config.yaml
n_layer: 9
d_model: 96
n_head: 3
n_kv_head: 3
head_dim: 32
d_mlp: 384
vocab_size: 1024
activation: "tanh_gelu"
norm: "layernorm"
norm_place: "pre"
norm_eps: 1e-05
positions: "learned"
qk_norm: false
attn_scale: 0.177
bias: "all"
tie_embeddings: true
parallel_block: false
init: "normal"
init_std_qkv: 0.0652
init_std_o: 0.0809
init_std_up: 0.0933
init_std_down: 0.0933
optimizer: "soap_variant"
lr: 0.0104
weight_decay: 0.0
lr_head: 0.00897
grad_clip: 2.0
warmup_steps: 200
schedule: "wsd"
decay_fraction: 1.0
decay_shape: "square"
final_lr_fraction: 0.0
batch_tokens: 32768
seq_len: 1024
doc_mask: false
train_tokens: 101000000
steps: 3083
dataset: "wikipedia_en"
Each number is 500 + 50 x the weight over the matrix's rms, rounded and kept within 0 to 999. Layers, rows and columns count from 0. Numbers have three digits each.

# q: layer 3 attention query, 96x96, rms 0.0658, rows 50-86, columns 0-95
# k: layer 3 attention key, 96x96, rms 0.0651, rows 50-86, columns 0-95
# v: layer 3 attention value, 96x96, rms 0.0653, rows 32-63, columns 0-95
# o: layer 3 attention output (transposed), 96x96, rms 0.0799, rows 32-63, columns 0-95
q50:429457500397506513528471493535514492570558480539485619519512535396540522507418502594530454334526506373483529472554359520515555521477523456545564388462628585567413507476476513486558430571482462512445489447540577567420436502490510575503579488505518465521466548426423515364561515527469485501
k50:484516517621493456542504357564460559518486526543410541499460473546523538602492457504539519422579502456461551439533374544490501613547528420565634372424559486606462440487397541535565487517484452493511466499646558592421562491537525509472470482468481574502470543440508537384487460538407552461
q51:542490425411426485571440649471500518499480445489601435459517523556550534468563484518433444542483480494341488495431506572517553461524405465464550473384462474477503417573302472569465439550528502436521490502533476464500481468473549687511494484420515488435549513436452500484506530432448371503
k51:494515514508492438577469643540472475514466502562547467421517525496585532411531505571457446595658609515344530483401519533488483537612359480576555570444518531521448452506447476535536406577553458507449488488578508471508568454516578550507465504443478488468607472443454570468521514436467468484
q52:497516504510478406546558449585531495541523500565357470485509459510388449448562543619507485470479408569500554456531470431490487433552535490483510477595610602452459450668455474433556501582427531525524525499545468539525365538373460439626563401477605547535554485492536577435637505522419378471
k52:467506440387441401435617423479550561497484433558490558433519474518437436398468557533504522519546398559410570544498478460470414466526608512474562461527610569554497431544439487482496474565475463496553568476612438611502361538290452457594563371487584476470518615491496524500573544515507463552
q53:563470507566462560391427582436482438437388609565466556499522470568497475576555614448429524479556550620429627578431485482511448452512543467591448543455511424542392519522523411501529454533470411517544510399519570478417534479485528459588524428510469601471513561463514534501492433505483448530
k53:576523421584488503516452612378466455522429500549502430584486494455369596550578519523463579542477560587528579459423493443459443432544518424537510505406514449512525441616486433465466555514465512608634490419528519498450585493473531529426474465539449633480473577428488477538470484575467351482
q54:354526500485544542462616549579472462466449392503558445420530522595483457435604413489520555432531609493519515538516595445458576529508480514579509516544502566476409532502555465479576481496553412432484462436524464462532448521562508559514492452430522509581561488500498534422413492541424417454
k54:419442386419434510484621579546528417487426471617580568539495559520532521475584419478552524501481580575559404603527607488493534520538523419518511486588454469519402539516460483458532537532532484411506505530574441473472509512495543552495466411548561549475506447485578461480517444513454426444
q55:465561407517484508433560474514520532419581512531538522422494479452367389407540498563468404412427443511468448471485525509448549443498452481567450466523535472542504498500549451504492563569529386509732497468478460493546609508494465495454455564528494546436568430427409450614565460408575527481
k55:394566551542408516498520489440502359467557497544492586356456448509384444488500474477457484519451411531511479520477464523498593510426486516591559500470483556483594625480577452591473516598513442453647485521497552448525511549539523518540406469439515598480455426517443470567563490418548421444
q56:507539400531513574477438545495474594580454570628460592518451433597490665490510542580529579496420535568504494396566539486510456443572514510496526585371542423535449558504472610417493514403453449485560505456540463548476629574491482527560549549550483501611443477510499397507552524498522420538
k56:494592460481513605482510533446434528536577453601415453548559420613472546402493478508506519444550564596500481490531470533488453453597481525525468550432465473484416515490536452563530509455546522483540529463409520532487651542500385469481542447501513549553457509444562409577489562475411505505
q57:486498493436497431447564532471507493554427548450525566442501490450489407443423519530476380530592408430432509534464444547409474511590455504473478569430496431439466485518418497488553410457486566472416553425563494480502467347340491498562471559483546460439543510529507455514485491352502507421
k57:487466449449553511526436558454461585433465503520522578414542478508545503495453611488468502636465418424472553572502422544491451509551366505490505472433606496528453548566503521537452506601493471516545550629553483421361539388472510451521570550496523459440449474553451517401453516504444443438
q58:557541505553497497550457537460444432523433519515574447440361581399527487512458477443571556460458485531415558505452541524455402469488501554421531507572562510530509493569594439543487565524427480473485530453469536447435424431562462550443435464392529456411521567465407549540431424519515427547
k58:579462530463527550519575563404505483490488589499531458448430569392414501567452533522484509375474519528512474525470514491423377470475486456536521509564496550605458535604514513508519538550511376468411539447523548462418393507473537501541472566475486543538597515426508552481440445465518490568
q59:597586368408432494474564503381429493513537577498474432432478541430569459483440456468452485461471530496386501433436405496628473505373576487499517452477470546490491553497490482497536546462461459356491480468442564400571442507578546498421416500428576509569502549380461528607512536481394526489
k59:554517477546551513407454473456457452435563549603611507590468608391538431492410503475411526490498606481411550439437454518497510565379529477461604474506522506562450511483521545534480464467462511422540528484498511499519491473597473529509481573447645448485492599464370571556438472359493511527
q60:555638570453496573529418433468550507570401556535568679459582522496397518401535462418505553525415518575541550461508554453500421473506417516481447444565468470543528622552463526573587511502509583442503491539396482535488472577477443494495503510454550418458552472539458437513418421423593638578
k60:491612513505506583447372411516555528562406455551528588371588602460424434502581489464544551520463525512622474417452420459482522394516511546505456534471413491538486592481506437533566498512563459572472534570422588477395506566446494556570521539429544458475563440508468514467518427492461527593
q61:408532509478490454618469448465419589506437476456511492559436540466461627485547484524512555498516649494560507494491499440511460411569453484503519454529419517492500496506506465575566469463460516485484594507465526554487556420503531487454514567509470618501555524484467588454564517495464475362
k61:485496401460506466683488405396475450661536475393513423452446585521446567463502583524497508496525503481524395450519458509560469501505388463506448462540429480467497498463502557565518473474493440396510529519556496472571476462406471582465581527542566554445528554527504518513507439541492498419
q62:458463507447391508482534488463405536513445497510517517477583551461460422515414446450540537510488545505535556553437518436505562536394493533512532516604549519486384401578569471410449532481391544578418533460457509601391568509604522430502423632489543460538457491473511459447511422471404512600
k62:466514398550517528534562464401455413521433408413440519460548514368485360620490467510520460440585473435529519542521478563573467548497497503512510403565549423535413545515567539485401571505525455461455425376488433464473565550532491453479504491410490526517454527493470510431453465563513438550
q63:457567516498475503529478606453493422587581403609542434496478491495571629481590445439446536415483488571509587454534491413524520472506576620597464543528517426477432528573445419450540457437548506580473572487528622566538565501520511546418534532487512416514564514518572465571489485469451512562
k63:464566541497570513534536538470499440570463449616573510465434457538507415335567511500498542438539454576553551468427494461530513456481503467443524517454450384367444568626455495417472502449605575387490429464512545512554471439517550459398528522411552451510530556485514506436363508508480553590
v32:553482586515520513527600423482528455396577511550553484597492561538505431464398558519545363592547577374490528469511487521395577411553479441431548557456563610502594481465497475596611560417473519578547411489584518504496543576444493510486456509463443493438515505456550473545462510508463571573
o32:431543499428440550560445485431454411614500444592494512544503515493417557552600542488451656505529558619529574473510544536594497539486499550533548454506409432491380451466480508393479528465503520438545545510471488521497492515535521486521623478508505589491530504508459478500497483458401421609
v33:401508448457542503494588596504500436489573477459536522426647456592589481569539516537495409406527420472388645444439495414447442405360452493580493548561464560498456417496465524638461599404399555467409437601501612359466502506472459520467411497539485530481499485390496474617476488517450463547
o33:456467546446506502582518412498514605568455471475510491545453536482515516469445598452559583510524563503532446412525486438519514465599535556542479485504414410440478564382544475439487444557570530481575574487403444654429436537395580495532590417527404427513590403579523551484524457534493550465
v34:555534552564511527369581460532559407499525541522548452455517437449487510475492514447548469455380517440411408449407551535413478404578475545461434556591564336534488520484623536516458510568570528472458404444586473409477548535478563576415554428403572490495476500388588496467525578511509499562
o34:404509578560481554582476509502487514575468436428488527521573461548575464498442398554437515522579536533509480544556386432588563507477512463475465430502472587514336447528362490399490551567448456471535527491521473550496448520456446487523487486468385480463626437583496490417559453499391524446
v35:463498509552547521554514540452512527429482391473487546479496412428512411505543357550573450470640448428601507424479455568555491477508527501463450504509402593515532473548494500547419483439560486375565464537603559467561453504514564501483473443556490527538559439466402498513377558472483447408
o35:560461466433446499436581457468504496616505587549433564517532537545546542561500559473472496520476559574497497561573532563394432521537512497456478550466437486533414554477536513489501530485416583553483475476411433462463524515486449403487564546540519497521461521508549558520557550545506474561
v36:462384434523511481564637438516420511461453474512396486541444539428359419525588446404510426437493501408496472445458519440616469538534398476542395627432466571451462465478570573371362425558426510494435522570495454424442609432432352627510514510518527408421548459501370491478518450425459511588
o36:523496517525455491496514551523480541489616414518553478522461585574584538446513562588514611498499523589493609421457468459340495440453547454557529401573573436599501492451395423527513419502477507430541474430559554590539424484581540415452525476551547517644478515471503581552473492574573482420
v37:439535561460560385478503492370518475511608519500491620531479409567413522546537615503508495541378476504441635428562495504466545459477478473459520477549526550535414595518459496554635467410503508440571517391529480516476419485614517506459569596427486530404577499581494479523576531492581467384
o37:457455488586564533456415578555470543454485428398535448593549522471547468469532458534478588562599527543503446536484517449537407518495443587564491514478455515375586438471558494472456509523496526474466423529492487503526597395499450510513522542508416496497447479511490452520433548462489471531
v38:582676372431489434527453420513521477592554516525518564528451487444445531569518449628555398521655561389533367377448502387479453496513417512438592511624652551420491461480598537500492585600384457487402617446501609560552523487527485499522536405539547475448491393384468610525502580532503424587
o38:466421596462582598624532656544545456474506443426516416505457468545492537534545584432444595514473472537640536549466617675531545450567613500492406526444424466528562488400474495455471524493437530549486457484466508425446489477555533469486550526505529416550433507636507507482487402504502573399
v39:557484513484431556455560563536478499495537479424539600538541410446338441516543371457530529541516476457461406410439618511445557485607576483547497471612556513499388574439448469498507470369604422506517598560383472483525478466540544428445529482543525529504543472443471452548538456517515540484
o39:508493536500516498532460570500460542488544499433494478424396492520572435512437511564443511510517486557470520471572464539513434479564469477402416541337539448424558449445370469483494537630463557621432420455496538515468478503529464502518471533519517502532540628502567590482486585513494472490
v40:405549487421500542563517507609462533441404448468567475500487446616407527583488588435552491471432496443523479417476431434519538522508483477458572530445448629512555590589477574503540434560493513532442414415520519420572628535515423433522536492559541519469567543445471464481416459477479527526
o40:555465601548451516423467601381483501473568628500520447472494496472477462411491487496466573503481583570529550545383471476482577484574501537511468506536514512545510464423519530477423481466509605425628569488433569570478395501520539516500503548504490606531476497483585521545547548500594473501
v41:400381550529533509508584394475482512647413439527511495474425505505414491496423417511434525616543415498503583519489482465455463436602455557471470574472468440572530555389454527548457518431478465548473380431470550521537494493466450376537428446445519527548484518463558495556598406503502545447
o41:551542443462519554501509580568534389455535535462489506469477502444590437532526453476526501463443456507402528543503524495521610557475577476518537411405574575497434392574472482449540458568536566436504571566498473492467494480504605522576520365510461491441532499500502501521444528429483432617
v42:566558582438458510470545567564450493501494490506402502525365484470509581449526534418587553502461512492481454516480587509483456463426644511422492561496546490576444480564499500465508449484494547604464482591497440570516572484520554682554504461538512546522489560557512511435544509453515504615
o42:514496527526461495439482430458501502483596498479563515496563612469562435589500454564394496577471478431488543470492449503534588497402458491469482454521463537466505570482491542551494479532485468478515437535569497499529492542531436395480519520423527489445550456517435480467479437538617490434
v43:422571555428686385467450468496479483485516386540584489547579475420493508512521444462438520508462648428468550577523512441335626384442413506454520539545465618472530497437519443546440425445473560496410516432547497521482554544564465456499487538595538477600539500470577448452515500545432548370
o43:521453462569530454546537523435437492560507581453407447451537553443406460454452504533453573446512487600477566537414436546559388516514545548568512419451541465494559511558507478524577466582458501519553633470480553505407413388430523494562506542377445521432574435531432428552496490436504399646
v44:477443516524439453557485563493492450460428539503575488558556465467458513563547434416599546459509447487444478510525465580492596463584517481487499513502596471430434458504523522503574487520517511433334443414430589456471538646475529599542429524572557487514571502584419386487489540508458528436
o44:495497539499483506422544493462484551468572449524437569500423509535517466449447647605442499581469415530523467471439488431575482509495423459443498489523507569536551517442479438459455537549504537528565588447482499448591494461471424486578523427512552566610458428540464558528581528502494457521
v45:451556520479575478452459547468367408583451522584597559452523505492478431531513502483405626433475396438479430383569538523516457485454504504464458537488647490601438503516525608523425516517543499450510482454434530457530528439462492604427507446572443547598528475511471495502594639484437574502
o45:611507414529518539532474483567464625432529447349349401583531578545552498520444436518550464615493423477543508542473497460555548384531525475479431509484503536469495476503401467506527493550432568515532527585517526521552466497448489489544525521476459474397438433602524456528504479558538464503
v46:530596433483525518456604428535530552502555523429495495401554541647489498559559406456344559517475499426457400575464534481547441500489475515595585517381493423460506415437576604389434529420528511534474577512563460372500531529442510465464561515568460527558478551530524594433464455405579510330
o46:542464584554507466491422539483507518561436464563614513543429485448468518437509494519575483424450490545507553404498463428476507426583572464385507551522496550633482502596422532569551396636533366499473485509419559549504387577540524568537417527382529487511434479490543443555435482473484510600
v47:561573467473486462512538518551610406471565499479453511506516497420535469505506515544443545448468499528583528390596429432487506456504521439451456474514527498478489629555481462459479508572544381417574484476437409523494544477500512451443477602479402516506472387453585589473491596543490612518
o47:549470498443513541547473603523388551516394529508576450471534490520537537453404520470569408505490539437479476582424513554520492497500444487471521537496471428462422429465483500511436464498407500481477558493541514468491498437477481483443455476481530441393478581561490443430529458442432431391
v48:400559516532577405507562501532490540447547580528592542606431545516480552444555527440557455498635464458477486561471568460454591626442543473537360430420479558569549558463510582525436516523596500527487513383363527493557493481455549422501557465440466564500447519536459473387525527515345517549
o48:620537451511459612541372551366600523526515414410471500416544496497374474541403517452461547616518444547622546468447466475430371437428505534493527550487480480476433476552503522471503527509431575456460447479561526487450453511405504502534501527505511495513494526468464523522503438498662486505
v49:462469624538571496579504624526543505430630427551492519507602512450514506440483544547359441360411564581534530541544609521548523492446411492562421496507563573555428658526424535423517557471501456476546491569373559556454537491497458536621531439388547630515542518526519515471517554558532500529
o49:513560475419443499519501404464456471466458465505523444464529518515487474557392498416542507582544509296446476483470398460493526560497506571516471542572493393400537421545489428562484343396533488482437484521449556492460544409523571452469523499588453470487576462549480500515512534575516529512
v50:565574458410511568539627550497515550541461475475506472488444485518531597519556380511664459553371473484610444641539469406487525465437544445508546539476521453562475495476464608465527563598515550558406533539448472522550501548560549570472512427439604348598557367566489502547451509465383473552
o50:599487576596559462376499457459556487476501555497474495569509447409507488581447599483377501482482531561495566406455558573518579453466456528522512507584464518465617391528541460472500502565437462575571467515489504473446469482459436431545561446510420491449537520443489514511612497576546446416
v51:479557519624447552476515485570536513455563396532409475546493441416539531545546553402442551508600392456511513509493567494484501514571451492467496551494509458457577392514460510541423415579620457435496508481475399500498439518445506352374515450576542557466550430624507575390498498447419428590
o51:558594533464491590433550549507421554541538598466472521524511533487408513537426448472535438492420539565410403518512387479505466458478596460538535459494488536461351605511521506496510535495400389456471460464497546407470496493600393548627501486425503448534526566441473470515578536548510522449
v52:572519491569536488522568477523657478584374438448613565505438568577522477539541507529470542580450427460452562433428493584508497669500498539460439546513517512469551541609417491593554466498516545354504526506446523486529553634459458435546545501467425535415429529422532504542536505423494485572
o52:482472516539477596475592588518525452504566493553340431493471450482482617530439426447569521472512539456488444480510547458450504483501557499460475595412485515514393455422561478391429604544479519393558497487583614544516489461508531533555449494523441512517515509519561522441429490545542445441
v53:565462348377445492510547443484540474424606475481503476383521481532402473528489410470573504429556395489542475555440427514534512607397501462521419525474469476537433541421561388442510415591406464554495452528509441509546563554553526517532534483425451461546473558460581519520423509468499518457
o53:518501534570532485497404490391522463599411550493470461407460541525550573414522544542542550385489554444543506433482572477433495396517443428429476502490471514500505400560449548563522535436567538471441508498433525534510459509360449476511514498491533466486539477489470549423518492488530512468
v54:483458611444495476475500462330568656555536379519556472556486537572531366585461443537510455467436487540641447627510528602494543557509543474557329478517491543493447476508583515478455473539634486561539548523526571585552456515559504489487456464566341545516504580510504645631548486350475433490
o54:568536370452558510410495530561478473549421446597405558552523579450505562528581595416477480513633494483411536394487492459449531474542513419561552667428465460525447485537474503489602482476479468459467368517541466364473485439490542491559526484509615512459564537449473459488485582574486628445
v55:506574493505374529520583499568574540469583467494493485381500518474521514572389500573483465446457506506514497534437520423451559262525595427505436594571596514432472532475523480463436519477561473525495535433429435584454561535547586445509450470560509529417601595565452481474531388524467601589
o55:604523562579528448516469520457456500601532443433565523565488514481533584496497615497474497451485577467485470428473388498563587564534582427535542474436482423427507475446481433483505442511501487525511476527530545506600513516644514530531557481456473579550437512479523483493494570488467559456
v56:421514485492447538522524442480475471492361514374453523492446495412459469426532363483479480539468592446517463501444511448486420480553477391515411496553506500533521492503524518506548515431470555480543579535486452534410416450559444599479498521464522489561445385481403582593468482449535462439
o56:472421463451535393511575481530502507501538499484498508546479443537552478498533550591472449460598473522428536519516517611485472509409519580470545518451506543486477454535446569478421465533475519529478402450494544509478522574493547408457559496489513446531488554541533436496520565573481446470
v57:387614483402571496521511514527482381548509502393389561517459528596468551461400508505522471479391496430546575461551484577372471460558459524556501463506415613484527494498443496360548454549535463503489363458437476503466518477478509477504366450491507506494414508438485682413554560394514510473
o57:639427554480582556523527559378459524457495566456540457632516519394502438535589431478513445547583543570419464482335552482641482505507427524542494579525445404543467502550477472499401498582484525446524475574473580455484531526529518508411477514490483515526582455519506481520482415509531474482
v58:531491546591506420487534533434450341537412442471495518544496550650439489503479476383583534421414487460470539455638448534468563566444489577462483464499437598501445441542483466497444465529496463524433547489527434466476459551536558490395559508498506503398393525553435544535577501542485492435
o58:426577484490521606422521499553546614573582462584427510481555470450540437421562514535470467540537452562493467483476488486469481444457391573480498543456495397510501565441434511559512512533501485507524517509580569523461486418466411555549520521480487473502476476457511516518447470436530535518
v59:448520481481494511505579402390421604510411506565547505445480455552497564521410503497545511536509411473536535521454563424496499526501419555514565561460510521561401466471487503621466610477575567581480510427425562507514487475606489493417492490484485457479499552456508423473653428485459526538
o59:582493485494550551469429470577576478476531518443440468516509482434549471522533518432496535500520453573479535412532434475419529455505587491567554454444564573368570443474497513437513478539464570451526439619477441516492460486461548538570586453514480593445430472474504476491453541485526519431
v60:557457524582430486561446520576394507559586454594461554545549483481425394500438419524674514465490536492477523468529537455511516388561467513491543554600466435530568549525565610428500419495475480579475467413496571512479529477406529485590562497495498464348473580448579465416553538396402404399
o60:442569433529447597567473442499612386509520547434592457496472605466615501496542489435329502509472486577489374524511530485465597561399408512440491427472433469535507458437379490444516543497462488528526480478505436398578443444588569567489533592530495529569519432430378565617509461492505552523
v61:522533377484536419528458447423576512447533486460541547450478493486512667462521392660446382499383479438465456554447415517466465535454491493629431544497591428496570560509449536483461389411514572486622533497510514467498561501527479572521611490457516398466584473454497440403438407503324365505
o61:527526465570485510483543423483477503497482477436485519452458495461473398501416585405482592453543592449531556489593616480462520504389628552467498517517416538440531424487600427487558588581412398466515406507387542523443410498521431464498424570558468539537516545554498507488474508447544540481
v62:426638514579450455522597560530489487513447430563449521476594493440553540594521460504439502585359473507503511502338497547581534396515500537502581496516494524476469456493380430573549543435601631462445560437418495462414431483493509578513527506605474387492585521472487505371523601462581479351
o62:573448538491556565399609423567569508558563583539558484527454513446492483496402500504553496462612499543476387464588433476510428537529451533493497501487539532521600487474559522403466455616450460503604467548460471481563569487535476559569500413417501481523339443536531412592506476541426513557
v63:404615541466543552537472459442428531506505523495515498528461440416505548484478496520573579511430492485382507510510638456516471436474546371500467442478479486424608570385515454634485538533507379453613500468603497470481536480519597535499442422599459500411602607493397485556511525512584498529
o63:489433537514437453430466480568513453499469400415539500583546528479508418447545516457458488569511445520594569536449408443528429568514499542540506453469584449493405477485447470357466526436440686623438436458535430504472484544555438437427446577479562417561424457418491417400477533481521480508
q64:476431568443430349480491572454512490517485416458547400500419520435469543552484520446472532470493507484446512486578500577459480590479559492446503523536565484532445398531563433470504509493570484519464616398511490521497449515534557539411539499513524588502523448438462583494466438556544435553
k64:496514425408471536671561558438480499568504444537452438525545467455595494562490462551473560548459559524371634454451527530545503533458575457454553497631444515540555446486546455502487430469520478547430543507540535490549491541430542470456400464489494480515496519440537502506472491545513460553
q65:461442419427553533533547535615497520558527548534447521518497560454526531418476593435480554554484558591492499573572478641484497482537591497490518552597520550439465529461534617451537498455527501542542535405516428397489485482389498538538450409511536537544597489529527475568541560538566470486
k65:552500487433534592459502565498610548399490504529492534412518476547610479492416456432531503528514588499510562495544594537420556543537463477386581556484497523476453470543651481538504430425480424369501545502476440521446518459530471559601465490547563395514433568532558485496469455461368458495
q66:486405464534385514481537426477514472475474525543464550521533620466423497488556583426466576471528560413593565538531474457545468532507515593420462372553508554533547543464494531504483649611439485627462447553486506546485384535527509507504432533553447462552494427542415499529447428459485522466
k66:447480478539483551504519409488576458496504446498485493398502537419388438524561412542495534445422544485448415447560559529506370557396516512463588485593510580546557504589453484530569651523477559613408434494436503464504483495494426548503516472610415547541425437564452482589405437580485551519
q67:517517459427521519594536495548546552480504471501448550427439566474664424508430603482457453585486482453411510502553430520452566528474513478437600474500525472543527511538515359611515378574481484528500453530451489458390467479494555538490464498439446472466474501487426549562537488449483444433
k67:486457521635489528574392504502482546458490482430453583508532524484520570628428461542398545492468483430332512546454483577492460579522472382588573538453558584545508564427519481571545351470565414567604515483477615532374581476511535507524481495537471518503526479439493618537516490580443483448
q68:499437524498562417519530585509542608528546564516453496525420446588442508579499522453480414521485535504513360504625549527496552365505504516435539457410458496546551530464593485466483540590575449436513514469543527567470470609432448552499496531568435574426612572489496570496499598586551466424
k68:530445470499551515526577491550482455502497585434437449498514416602460540426427448561538459520528461597499564455517573534491498529467491571438617505429478488472488477387499497550551522405497417439554521547438543549504415650453476552413421490495521512496607516504555537469506499515467529435
q69:463501458610494421639532559470548448517456472469448446523553424519504511489530464599497483485499565560511469471534544519488467530527484525450540499466521453500461465569457497593572464542556425612511350436405537503482586557495517527542354587531393500610509471460494437508533472493475438519
k69:469510430524453446623617536495464495673654474439503365473494429442453479428532490484457493557537508534453439597589571439513374472543581517508559581499489527350555550567537531547513539474582461548459512481469455474614501445515474465436423459369455552483565495508548415555563524464419478485
q70:488502493403476521471602483524465427580465516452543508465480553423525453473402541553550471475603470489444456506607599444495493553521485483494572555492454544468468349528533448387451470563510450542389475535508563536530534540440509455447496543397539444470491446439605446399519491636508528485
k70:560438465417536551552593549600476489491372421464508549481452507467506433553416512490532469504567490462362550514591434482549468386444515448551484467518538538467448523467488556448526487623450578504498530593500472468370486469431523424527617515550563537425436510549539501448457525490453454530
q71:516570571536548519387554510425515452527497425454563493495449465556461569414580549418478532512482624442570488482548471457481604470536465468557408439477426445443465569616473364440563412495408517567493442418518498457484526398502544510504423502484561366463545430469458541524400449573577563471
k71:518535402474544609501429550495421433492513479543560606520523569544419493480551508481458547474407493482552478544452401390483500416495489479449452592499433410462516513522523413512425495499580560478435435509626585426567451482503430593540558483484505390419544486485517540518444576572479493442
q72:479457459433501500425464521543436525422492490525458517592427405504420480524510598464419524488435602504587514486445553598574498561419527413468454553527502512531500413471523390447420470515436422584476503417454475461452581496528570526479448473576494487494461650422544522567575527465543460460
k72:545507554490477503517480506464476422441497501543378470565433434483471481577478498551467482380499459524557689571462535532445477482457580554495553603506506400496555415467584474470455547481464437497476476456502469462507621450465418496470522560519468605502427576435513542522501554535458480422
q73:401567574521492593480479492485443571471480462574531460436470521518446393473444482459549475475490526488491539391465509519576506504431466456521536538492481457434492580552471430473614545517469396511546489406514681505508495533422452475384497562509523545522481493499437467441475442434478551360
k73:487448393576581489476550539541512482515409469644583607535538490429444494496464579477459463443468507407518444437420521560512456476462533527528528547551501411488481530487528500577512614568478433488565512522549548513475528468508513483481477548395522501503517493448458563409460476489468537526
q74:523500530495500508532463445550487499590601501557566443378506546514462438519453501422510438476439516503443494539502476629429402575482377478510508502513559513539629483491543500506498574519523454529489379463483519448534467552579454522551504477545560382487544470535559596590557472450540511413
k74:513435611544542520458384519496523581577547578417537510457454492509500481542508526468415541428458455441495483566528484541460474605446593519368628588615543584489495501380488591605524463450469469518468478444551476572442424558489515426563541557450562445515437513485493493479529476444534444507
q75:523559414446446515569482473473509526560496546437527483505430585546494517591380472452496476586457524565471571457494462490521538420553491524452472517532458625441493492453497511527420424535494433511514532559540539446485534582582494580452462446414444563482542536420553611448626559616516494526
k75:614504488554472540502491421484465492513459517469444441498575531495478453543402475418489439591572496519531446465455446503508511479416408452464478519565382481490455452495450593570529444469562485495501590534442474510534537501460392495427576531573565661525489514542550510444635521546522529532
q76:502538462474476499526427485445516454412415509486472630418572440482542415408524496565450501589462524614468439481489578475463502497502400545437476554482557527521419421501475496541462447437499443498555564481430513491481588630463475482573510478547532454437625472501526429443522453405508490492
k76:501500535604504554544466458475554537445409494507492524424483463506623482545567577494524497632573492542536496513515555484462477398404373542469566603393529506462493597479585518493438504564570469508484538452518479460419582451448602450516471449452417533504486388448491568478528464456509427559
q77:473483631456474503489524520610524480515478504460499440517536526534483573563603521543380567496495511543501492509535416395481557464536547500536460483411419449551495485557458459417507547552516487552544506581547522439559439447486560595549558504453472481418559473516483524593485427483487554617
k77:466578498462446496473484551540467493542573431400469465608505489515461549461542458540363475573479469510498376527455511455558584513443410566391478563468508552561485489477457431439491431456467590495429551479529476464558438519457438582508531515442454452470582591377508479563445436547546574562
q78:549557382500476451536460463558538530570546509533428426490468568383508486545505422439427546484549486523480559555557483600624454521473470502500468562477524492455579458431425558574491491492371535531462435599479498491464450489436407504445504546458541526483438476549468428572459534354517540539
k78:562598572463515488461447442511496547508492567422589568380512439460549487499451459501456507426476547508434525437486564591501574607461559588495457493451443551503592486514451545387595453486522460524514488532417558485444424502627455462550505579508489421414453521526403415473494477463449498589
q79:510575481536494428572570495397442478576502515427436555461601464566487415483542451483446548431492506522501492574464529492463582403558528437592498511517498492525518464608553465556520455582515472525571456583646566483435493444544480517532498512356512501395456452523583497474450518598488429504
k79:498544540453601381527509501509453529540521475428497429406506503472483556508512565501535549522512465521433465515532456506411605361481468463537508541529483498499567413658436508443523640445516517481586512557538519486555540446551540545506541602495544587372509479450551489539512444567602436493
q80:539505585469572412482534472512531369413498484613437520461569464439414508606486578524528499519438441529419450587444487589505405507556570518536526556494555523476495487505437467501481532453427398607618446600560535444488456499518537480568615421470427468556469553436493645427522462690463520453
k80:565507549550518426493654474519577635466454548483364483606515300414396552581544486443512531427494472540431508492456549438411592520468511517530461558528424472534481536585399478512489539446436485505454430418606447537519453456472555534491510381529439541501436472442494435539528524635551481527
q81:626445539498542636477567495432493414431566463513416424535443551474620543454419486404503496523490486545545551470435436424574581402458551583443437522488522432466511622474520499416492489417536532560496537404482596494414517565487521485351454470488447424573515515582606504539389513540587526498
k81:596449539525543540446529647389494393412505478518527528491510528504388445494540438466557482464459544426546432439394498431498579437475501621460500509434488362373436590457432565452562567418571442445551467437460601453552528457455462429460420437568548403531594540627589437509438489543596474516
q82:493536479507560392394624451555427535345558448528464505478489557571519476448505550642507475561527507579456471485568577474468510470520425556461404506535415518441531483536510520520471542485506470488573456495529424515509497401511617438430539595619457538484427459526463405552471453450586459456
k82:449541433382463502426642561523478503425522534416515569502552476563534434465504522683536415577417456549419449571510529479428516526530446490481465584587554584436568526544578364493487379547431510532520481495376477473542520450444523490578486465532492490485499443570443539508534474482510466529
q83:407502512489461464515611567456457536461605535531560558528447419539482438562447430515472576491457661488520420589568415487534520541542444546547459446477492532422485441633527572466458476459395525476567558481452562503542430493568519560485420404421455393521518457460494527506495477563425467501
k83:399386509524522546460518498553464517468470551471490543546510510508508471567419444540460533533521659540550425571491387469540508548442481479396535520587518449514468457517569449422396589434484535547640536481530507556608422489547525509404550483528521483404487542567533519473452480518559545579
q84:438531541490491504480480541473486548529330445563538597564498535551436536527477506487434450458547498517492519477506543459566387614463506495484545587547487557467533589487499521503538489472537537504464442537554425489496476520499453474454555519489478469478544476539504463540435499571544512551
k84:445538562530562398530438518479527558389506462542561541561492407521539543530490525493521545512526507471521512448540497482493380513538530523556474601598399552514444522588484456471648539499448481576455579563470406422493451546509496521487497467525523445488506481496490428490403543498526493571
q85:484455448567495451491351487536501510564548471627495506533503553485526493443520488499483544513462534448509495454562435431518478552452516391595536456580534484378536503539413557533536536558598525544467457520563519555531531584456522501443520459553485604414561536482553428449447606499546496454
k85:447520449453489475479544455566551532513526444479468501536466532449601500388527504466539403444539547436430558412490524536513403504452475497492591555497564508408529470567452480431522466408597555546318471519450540590503478535490478556549457531490573508527463476500618434451495573425488699521
q86:500592451484462484523559630445558537526492454566497548480537439544533447403409542456522439546379383511557559552458475522485564470497629485448465464455472466438464461528452409445465539528553418569495564486548534454596492517560368496541473574350486500521503563481547560549526503622524517580
k86:529461599512610414397541520477474486521476438552505533388571530444468469496460567443512476635567453550488650543440473541554492442414432442478518575502565432424431538485386575490529579434484461506493579549654536454577483497550411554499473446435567496493472605450455550469542562473511528513